Each number is 128 + 32 x the weight over its row's rms, rounded and kept within 0 to 255. Layers, rows and columns count from 0. Numbers have three digits each. The size before them is the row's rms in percent of the matrix's.

# down: layer 5 MLP down (transposed), 1920x384, rms 0.188, rows 387-418, columns 192-287
# up: layer 5 MLP up, 1920x384, rms 0.179, rows 388-419, columns 192-287
down387 093:131098159123093142110115132196102103117095117170145067110036085151129138137088178192124105124063145150141164137152096113130167128102128117144147202129116128074168126161105130143132186126056149078145113197120125114129152133100127172170151076077083102134084160150126087193089117126151092119
up388 104:103098118103161191178163108123095098133073096158185130109172153042120127172165186155151117114147092135103128130116144131126146130149209096106081076149112082104102135153131134117186112085109070095123169160120084109129160079079074133101109123109116121079079094095124133154175061178162163076
down388 088:130166131092100203104088134110084153088098117140109153146094093164116116131094068149085192163044106124206193112106178144121172140103101114083116104105124128124131129128094101076132135180121125109150121161112140148123160151116122072136162110129112135091159143118177131108065140132101152152
up389 099:123171118142108123114165124079088136087139111171117158091106104097118076078100139206128114097154122159097116096160180105104131180191131146095109121147129106122103179172126114107127155090139145129095140108140138102158129088204097159130090096150072155125143125191059084139175091089105168071
down389 100:100190148140171158157106105093132075127135143148098092116112075122188138115143093175109106114119102143151147136164185043134142165167140116126165118128170089191085124124157149128123141136113090155116115114169100107144128133172160082143078102101097137130115145134064096123187131162118084140
up390 100:162067117148088064154152087119104110065139148106125093073110132067095151130150165033147123100162145173189154181120076154121094106108130156123165146097166174059123100107149143210116143127180050107133127092131170084145120127095121156100135124167111088124128138092151156111153187141110148084
down390 104:143159170191104111212098142141141119119182174117089142085161186130102143160176141155131147116098122076127118137158194190125122168062155116125143144127113099172170094135137138128106114141193117143141099079096111175100131135088115157115179099148166158148141144136094124185082110142081119126
up391 099:090137108170137091146149124096113140140110134094168146137148109111118130217119122174193134147117070100096164085067154094060140125137133084069140179141114128130141152139057161134149137088136178117118144138087159100180111156183169085101163176158158114113160116092101111131102123169094176130
down391 107:098153162150174168157127145066120200147119141142173111068120169097061123107088091130139159165120129213132150103147143179153141115148155143123096058065136104144079145123128140094147043165156144107152121142115146167145179105136079161131138119154133088118107123155105158118094114148150146188
up392 096:113077204080144089184147116150103124151127117082130214127188089184078116121131107115104063131175139146085166146105035166117151191097117089183143124182154158120063113105130126148138093107126172146135120143162177158114178107134163135138082163149134119158169102133174144161151115160123144164
down392 096:092102122119160081151167090128120120096069148136115116118194103132114156118112171082163136095141127133083166155139152139131122095115130136151080131090122170197130190145137127128112100152097117138147148071129121111172103177131090121159094125149127107118170141144156078073116148100134086109
up393 096:212055095154128093177198145064165136128099124105129128165117145109069162123143181060122069168126127112208087129206130149163171180098101132186100132156146151139122075095120201135135129041131143151152076110111131122097104162141116128206097106119124156103106130072090099100148103153123139145
down393 100:167157106120187149130127071136105148101185164109151139107195110120185115130118112153143106113132127174078089100108133120150154066110126157134071145124235163126118131119146152133151093120091103160144113155149097175137024156169121111111178110154147050117155159079158119148096148170126109113
up394 098:091155058130110127133075106144144102141100181082142165152125134095140116169146159115144039143148108187060134085129122101126093146196122114122087197157094135146100171210103101175143157104123127134151157118145138144128100181130154167146119168138112129098069120134144147119153135174052113084
down394 096:138103085102138164147144090131126143110126147122125108108168119137128114169064157126083136165081150104171200116134123174107171117121140153125091072173098099150117116129095140117136161132136049089066100161091153114109098075061099110042145109166096196169125152199185144247100086125093066165
up395 101:144101101148086123155093126094109138165094145129161119074052158139191095149150148094178117112162088127120080112100154143094094160162166113114149164060151146128125112121119168133122125113075092148128166125147097107124120172157132142143116070174193129142107135095112136161207109101134076117
down395 107:077142132187191155139076081124162105163137124120105119140118158113137121132163124089110117052087145166130145148173082147066130125108128094072172046108133102043089135180112172171077114169192116115138101113160132087115122088079142144125100110128078130132112132185115087145169126090119094106
up396 102:163164142117124138140175095152023126116117107099151197149154103096177102114109124106096065128104120131145095117143113109057166120121187105117102121117141162123157148143104200151115172107119111078130122064153051085098139102145142062119149112098111091130117107121101130157159158080142023149
down396 103:131080127104144078168090096106100082106067090112131168123127112061164120122118202136051113097059089101137098138127190066131094123148130135177155069155137186096134120116148166162106188158135124172096165099110102135111084137123118176215119106140138164195132107139138149101186176166152142195
up397 100:166119132116148156104116167142149119126126157084103159073141158143145169206128110165191091126169144148176101108131087090129133148138117117186187149138106138107143140130136159123120109138124153151158134128121131094078122188123067135123152167174089098146114122113084158113140087081124165123
down397 100:169154093129128085164147133099110124197090128117117121094193146094124185112115154141065195123135124111191129138133123177151135142046137150109183113139124110143090149111131148144129095141167058097108084157143106075096098133092096110164113110146128132131096154167122119121085072162112097127
up398 091:114190123053085186137145134122086123164157180195105104088120173134129112067165158149083111185153117152099148132172203121118142115095076132149181147120129194166087129157108130117121189124188098141108127167105118121165143164119147148079134148120134125094146126131063083106122149139089144140
down398 096:168137177047158128107124106132095097095181123132174176130119111098158125094093144152127113121096128122160122152150105102156134101147163111152140129169146170139168104084214114060118102148164154119105170074166124137128087117119116103188112180127121134190123119140115128128080137046160255122
up399 097:140131101170079177137075121106126110163145163145110111143195165150154178160167136175161091074149122143109108152178130138103154140177082163099118119093098159121098136087156116118087164096127106186093128114098060070168151113130129169106153130066116158139114128152127148090104143100090154187
down399 102:116111099174055128173128086175131122124088077184174104172164099098088190170181134150178120180147133167133098130158129136144164150223143133183149150172146168156096156162053187143093117106149092109172088138178094128082159134137108150092137139154159157116128143142114150136094142066152084121
up400 125:157122109084075127116111089178143134177112155097191143160139082142130086042162104121091139115130173117149124174156118097088073090133172117133152138112125147151136103102136132142150102144166098095119193133123140146165184077173153154120117089090169126161175146097095143172132112102125145119
down400 119:121075128124151142108129105157171172124127082126161081136156126163072104108123102123118117123100164136097132159198137080118146088198146155135109056082178157114118143105177133083129127127172113180150148091149064191100142120155051143129125148136083050144142139115126078140115153086098152162
up401 094:108141117218109137099116111054127178135084116124142152116129108170154088127136110136120054133102132143146119067145139102203104112133185126173136102055115158072129108099163087154088103104127104122143100163142146150148106096132092103092113145160141112148180160161106125176155154044165187138
down401 097:106163197127132178205186116130072168173136107090113123146117134148119075149119135132107063119136137088151141098041123116142133095120122133124124109097143077103135107196102097159170129171154097064159117108111152174147141166130097179121106128146136096170135189053154113123123148130128103150
up402 103:079063107111137084124118132189150135154173146146179155139136103139130137078096136031139171074129165141201166181151142173159108071083188189145149122110142085163118167222025093114125073140091107120119118142117120133148190149139107102100169134108111131126141141131134133089107109129089103141
down402 096:133124095127135123126101148190178161121119162124109037098174099176113171156129153186154059130082160077125078159111096098126093060164157172124115121125139102126200142127129168130201152144108150110151182169166069105176191106129122149124166136087081044061089159146168115080135150141161169168
up403 097:071177117117116048175114100140117135109072135077129099168096102135149030112082023111146079127091098123169099143145131101104184153116142172131075157085145151136145162126111122147134123155129193167083118135112155160134133117103074125158170166168106150148162096205143042103113132177062109136
down403 103:134102155119147140157150133133114166128143163142093151089110120084088129090188073101148140103171118102099071093128075149106088093146154070117142193079131136118083128095116096137165137136114101092056127109162065159137123101071136120094167170134121139071079148076089075128114111173147039072
up404 097:141169154151103087180145118092126159098133117052131142083115145151102110115101145107135071165134158162107137119208100154151112139083126166091093052048120139125140124117130109125150123147139126168092125126137088171105157155102101122139083121170163116118131062152093132130135098049158090172
down404 097:217104091183079146061179122104093161134113114137128166067076098111124084138153107122202146093175109091121099123130139132053135107096181106136157145132189148128140127143097083166108128080141198114085164127092128132125184144193152184084166121156106148141107194124094087080103152127121102127
up405 098:120083096101095212116135118114094141149141124106138172113214064087156118139157151114197155123162183097078006126171145101159038085107074140129115064174122099131100163087096157110088120091169124125160130125119122117131112201109121115110121114096131108159100079118153144099098119135122180102
down405 082:131189173148186112127074134176102154124168128163121132082108141122147148114120114076127152174091125108160190171148059165120125163093141117136143161154123070127128060169103059107129174108142145089119079143105136116117125102150106150148114158109133067099100130100157065152089151146147120128
up406 093:116189157118172138140151168143178095164176138101163132146059139134131159119105130135171158068142181121109120085121126112090106116174126129148129124140146146116090154156195131144151153100128132119118134128150101121171114100168132070121138152151149140063163125115119086106106128145118156068
down406 098:144154132105118089140081134191152073133135137113132084193144167123123138131097104138106107098134130151153149128077134119106104171114116138222072175171107094121151113115098130091132151121143159120123133128130150097138148176106130153099147118103193097159101128113128098143119154123087083201
up407 097:171184159136130081125074085126141096123158157130101105131141093114106113088160116127145112137127076091140127138114151100076083083109146099152134151188074142077154120159148103117092144086163131126171119110109143133126061110119115182079178102101118156120173170142144131117155124107166116101
down407 094:142175101139166099128149128158139096109105123098118127107111111154134168149177096161100117129166119152132118129125122153183113114136154152143093183135107094121177133156191112104104147173136131149058158209112123116135152126141069222126182173109147119110122148167173144151128124162159087156
up408 094:148115170136140141124095112123138155133102155156140133184090104130131104139187117127144117136143103070107126125072123169105120122112128129129099146116171097095105159044111098143161091063126152104115098092173132172146094139124159113168115144115118164128132115136125130118130177145165164101
down408 098:114109124143139091074124133089141144164179087186106059078148097156030104146113136098189084116118133157125082129145177154136131136128067119092120094072135167147125095214171096135130154117179135136153076164131166064178191090109128082111138107044127121116107143170153132143145126106127124126
up409 108:100098134128123136142159076131161120091129144175127145124111180127103168134144114153189157153068122114116110138078083101064084053165188133136124077097117170097112151178127178132091092142068142077070142121140135097138115081109088151174120170089063167140139157135110130132167122155134137079
down409 102:136160064141018157091157126107110136102135136139095140162156190089150146173107145188150120158122067172145146115106110125124113157134153119175068101091147149122147145152136110122156097132086135126149147149156116128169131172122160097107060160110078148160084077125139153137127128152194055066
up410 111:161096113124124155204121126151191158140123170134133091144110167107150097126131136076194112067127151116105110107162084144087148101128121161125152132135116066126103132134131115074108144109092164029080123137104157107185113128111179113089223167085162048119088101116132137183078131100188180080
down410 090:102175134120185174124115116113094176110158084115144118098115137127123131107148075134105138107028143134166130177160089153139091121139152184148124078150150123139068152101178173191165192165098129188099165107147144184135140124082115112135151090142171132142169173100195129161128163127142196152
up411 096:119126127158118185119093142159067113138090126163109100094170082090062157168107114141160107092129131099127112139156080119094118146142144151091116118121173177056119112104133099136074127136158120164166139154152152120082181126152176111153161144092118136110113164186103163145084081168117123119
down411 106:180147113115196124089132139131132109118120130151190114161125125140086079179163223146101124083131115184169095130099089221163141042112160097124149133155137105118118104178180132089101125097130125170111120098137184142132085098132129166124164145210115114136211116145155131091125084120152091170
up412 106:140120096185120042144116151151122111149158060155155148146117075111132192133152126176152130094157113050129118128099131079133138155156142159119199136144168140156172084121109181143137160174111165100136162129179107103059119114124091131087160170151129091125109093082150120126128132138148117121
down412 102:143121081172066201158105114082074134151121122157082105147138135171098150104118157121116154179129134153122151119106100132164155128180134096142096087111173126152141145100162159181099114147162144111107096119050165128109129123139152077153113135069115126126145167208080139130106143087127027143
up413 106:131100133098151060101070109073187097145201103194064133090160152130094102113136124066174141144176125161077113158146177050119119113171123165126143142118137054117095079116139164141057116138108149092118147156154116110161133168108123170126085137168136144103102099060109159117131169045096120143
down413 109:111160074119100064107154136143103085152172129110065168101119107155119166124124147172146126104160114174152128120103185154175179115121142169212147145139155134141166128106102123123136102091117102171086140111104151126111104122170117167139113129162123133139130117085166167085073182147090096095
up414 094:126135101121160051119157172095135100100111130154186082104163102156131182164095131165202110038107107150114101118096104085147104105102170109126161107139162175141199111122194126141148095165109144105135122079103115055097175127101153105167125137153099128148101086107155159096206119104124143131
down414 103:139122137101071163191145086210150160090125149163115121194125151111176139150137136193115061085166116120097119152139094113084114060157120149138120123130096110156170166129141102127190162141128089126134191095145118135077152121120127090112136051074058119132110100108159162112120134128119091157
up415 103:156138113124117113126138074092138076146104090141104102105100115153151112176083184071130116102132176123092094147111091051126140099140114132141123147131114108149048129141094165117128108099103135124118142139149135057220126068092096116149082177123072131112174116170132122120078137153128098113
down415 103:099101206102126083117130144123123115133095171171126084097103101124146176182142128143115173109155132200101082209148152134164074132132123151121119128135095100173167101144105126159095134143093136129116152162114156116129157105157179164124151169122078060093116121125109143162111090162083113120
up416 087:141176139114123115120141125082156130142155190113093128092098089156116109097141069076138120143123112134144154104174134113093160107159133165142187156120168171149147149136148110124114156135107111163167170152063166163163130128147131116077123086073085076135105120106159169130140109120127115144
down416 092:127112132083135148145093138177136125173106139131098089176127104099128129131164196127127132161137100184167148102119112141119072121070118096166150185106101144103081102127154127094047110124175137122087068123108072156058137123163077130107124085159150115150107180101158139121102162070117096157
up417 111:073087144110124139106161150128112078084125177094099088144138140144176133144049092187180125080102113105177107126091130106144057131135183140080173134136111107155139141151143103105162108156139190050088082109077179089157142093091147027170106133145098128130140081121167135140117108140141184119
down417 109:190075140156114108096125120164162109124094195136157126112131129149187075140090145074114132084180051172212154126153121104133103111130131141125127115097130125090147100192145121102102148116116114107122095122109170181160111078118178111110103139141175146107194080137116110107080148098098151141
up418 097:141106090159126131105140089119166082128152079132144107185142132163167126101166103154147051167145048094135190136125073084116105085097120136150121117053119074109153147170152098131105153149160082144158136176160129147116149160166139093181121112142142086121060140187074176068127133134208121161
down418 091:199095090138094113138149149151146142133105098066112106099110094173161044134154103135124170098104182115134068080132166135127126100164169131141175123155165069112146177137015147097082112184140156097135083115096158119142146148134132126054134162173095160130185098080158155114121095173154168106
up419 101:153096124160111152117132143062100117162150124060125176139121091122121075094068153100180094081124178116112099147111113191057146145211134076107096150162136166170111105152131107101145121158085145134131192082152063131129091096144137088115124159179093155132105164125140142155126162106185163128